Each number is 500 + 40 x the weight over its row's rms, rounded and kept within 0 to 999. Layers, rows and columns count from 0. Numbers have three digits each. The size before them is the row's rms in percent of the matrix's.

# layer 5 attention query, 256x256, rms 0.039, rows 0-21, columns 192-255
095:529540528508548550499497474418465495461462475510393500490543476507543470521569460512586516501455508512523537551512524506483531488537526487507507496489406535475455452480476568552492606507513458
111:531526517536437471536497527522477512421544447476496476571490538557517617456532533491414514469517467552479511445454512512396552514556430587485494597596533452514522540522482525434567451465572536
094:517437528543462485462508494512462509406474400559489520508486540514558534442518492522515483422565475513517518479479477459379526500514423554523436539543573455455541519532517474562479512471502519
097:462533595508431483463473563475463533495498483499488499538425478467525518496493461522545537541537496516544521535492450465531534469540456457473452611501464483509410456500500442547542454414467542
113:535552506524553460479586515528572521512563497450516546509449534486420538464515502491536540519535545582436442494490474461517428458519530453498480481492572501505505470486484553434514499512520461
118:514496557498537637484440493462438548479494526546461515485526506512524476508492527578539533508568501547493463520464515476544514492541494503515496492429449541508463501526477460525497476523507524
086:478542535495496422538552505481479537541534502448432516549552573467476466572560472613516554571534503479598486487482470545592466458509498468518518527541471559491497488492491460550463563520521450
099:408447559557469498402578500467431468483514489504531428527492484493580451484552458508483521468462491529526534476444471470501586460547522531526501490556447485518446496545451454529457495442520532
100:528470477500565515474559481569541509534558556549559498511530523485387449476521522493532477472462534528488495469574505505534510524424582426461561433425484509553462411500496532532502489553478465
086:497450523540576511487518461493502525442484457511486553535462501412524459535552478569577505543523466500522475539447482472468497393540491519490496505500526496498456457450535477483522559491517441
098:582514411514474440538517502628556500480477484487478502474461549497435506519503582401520493454468512522478465454561470528529500564445467544492468485536514470491558482538470512497515449518519506
115:475539530509491547499535431516557519563543493519477548520503501480446442497459453472571522513516502502585504525505518473599435517480540399500559472448447514510434435479487488545539483459416459
097:556542404467501490564462499509543521553562562447477565458476463477478550490458509434491521527494536508452536586534536443538410541450498470444497462452504523502473457458570567424467506502507453
087:477461465478468479593510501487496522516506488445431502472476517552507569541514498515480564532422534494506504495551480544542519524446440567473479501475459547450483478443493478470479479517485446
099:554507486421517511487544500516508537512567572482534524452544474468519441465492481500484500484468532455516529555558495486524475556504516464490569481475492528549505467420524504508487477533491493
070:476474617490487524447442451505476503450546508547461429501461446527535478459541417594484455470430521486472430509501504540483534493482470462492478504505537472433474449495501553399553603468520475
089:575512478481487476529535506563560507484501459511521522462475526423415515549532500510523545488557552502443513505582448497542395556452419490485515470461544490514467429515516560409491518522462450
105:444491540522491521497548470423478501481455417534454505529475484466552512468463443497536520478522489488520517513426503480535573454520459500532480575542495495461485485504469453528476502506470507
093:531510463502528456566443485432519479467412512453489484484540484516519534518453560431456489528448468555469525563484512483478551507445464528495515512521465493496555496521511528537474533537550496
116:569550475497521454558481506528579495489538488494530488523552506528461516484520456453523447487493487472429468488626533500522476507403528538489577406523505496568529524473549533486491480606490468
091:552457415534515532539501517547539506560571534470550537489466489504457452574508497559531487523478538485473443537521466485519494540402544476467481502448507475551522422454508505416507463508496482
101:427465509482494511554447494471551493562436469504440534503502486558551553460423478498511461490500511454539502511521466447492479439521497463478427516457469509530470486521515477534473539499522509
# layer 5 attention key, 256x256, rms 0.039, rows 0-20, columns 192-255
097:507544477501533539512530471532493512549525483475494555492525489511490492568462545498588555495456598516526500549492492555551481548482483495483568518382432549506416472472560502558484512480482447
092:505525544517559554479502524553482505486508522500443504521487501428505471502521500553526461491554497415441484451416417501434423410495467466511464493482503428479462537474490493491559477478527544
088:506555492498543471571517480547544459553496507414454527461431422436490458529445515463515459534471517368449478547487551512507486555431520472533481498423521523450553509492535552469467525553507501
107:490497489519484520529418498493507540474489483455462430462511501499457507474504538491451433447516449505458562490508516464531475496465460565556508461505601445509556544512488417441521463530530462
116:450477475512511462561483544483541456566480515422452507435514530480423492449498522509504464553458479425545463483513492405497477482500512531500501516440459446535468549491524509492453441566446514
117:475466456524468524479478472498472536490488510444561475527453529590485517536495517544486504453491571577541486499483505489508505556500499543483454477472496570419528422467509500507474530500460456
090:532474536456588584493443452511501555434474502497514580544505468491544471543463492503470488510427582513485474507491555552475483513492513484459526487504523541524536547523534616538492573496571467
093:451541465551418475520501524546447522568506515446409542500572528507480556553530497503541538496559432507519465565542456433508458470441515508547506446478484488500465452438513468490486516493584521
092:562538506550557452506564466487522475571469486503494510484483458505488494527459458473536545507515465529452500490510516551519485517515492536486423460506509546472508484487409520534473489458477466
091:482469466543579525537481464580483494519437562552495552507503480461455494484461496500541541452438537544538526521537547498494489560467510531503520460504430569510498474479552535599499520474527446
087:472492547461512502589488472473504490452506491586564508502434444464443467473528496479477391496528441397427490435467519472473498470498584461518459512529512490526487574603476557431508522525471505
119:456507478492483599534505467469413506493479507479584435470481585451499499531501535515502517430458475539496483496460574531468478456524492542484492515502512509392467529609522474492475556470510513
089:462498563501426504447494557497382509403502426528529481542451459472498491536552429581487493485425486442519463478475530543524531478588498496473461553523468455495512503536490483525470470440484539
094:538501521484525527471479511495486478444514545455503535487463469494536485527521477488479549561474547497498490508491545551448536478441492476440504458495505556527493520462512577474486558479510455
087:435476470467444472475516522495408460491439490485468528523455483489472492528406502516546587473475527576559485507551533539554486476537480508504530555482479532444434482501432494601421517511467502
084:502536492497519500504478539566493517543488523451457506516558474501494486492465492552508589500428548508509498550526508530548460552409469490459547494533485567552460448493544485556448555498470475
095:516450496480576574526408459450502558491481500490538467428470509494433414459483490529456487517427519457489503475449585508472562544433461515490487513449507505543487516547500599534470505470488424
095:438458469485457500494515490452517550517543505482547473473563524535487497522533462525417519457517522516420484544535501466457493520496523492439554516458464533479506496547525388403520507428494441
099:479459545502474431479478580496489417473445507558487495558480516481542515422532512409506492497568429400531490460512483457496481481559448477496447486508478468510488567471413528512557448515504585
101:505471441515564521583485443512558444587432463473436510451522436491459523505450486521456453547471499460503488449495494436546510495421508498524514525448408456517494492543532504531493505475508469
091:460527501528480515541539453523463541466461531493546430522510521562460490464478519553468533523482537513554511498479537537585523583538472534523526510527491510463467490527496531493473461485520487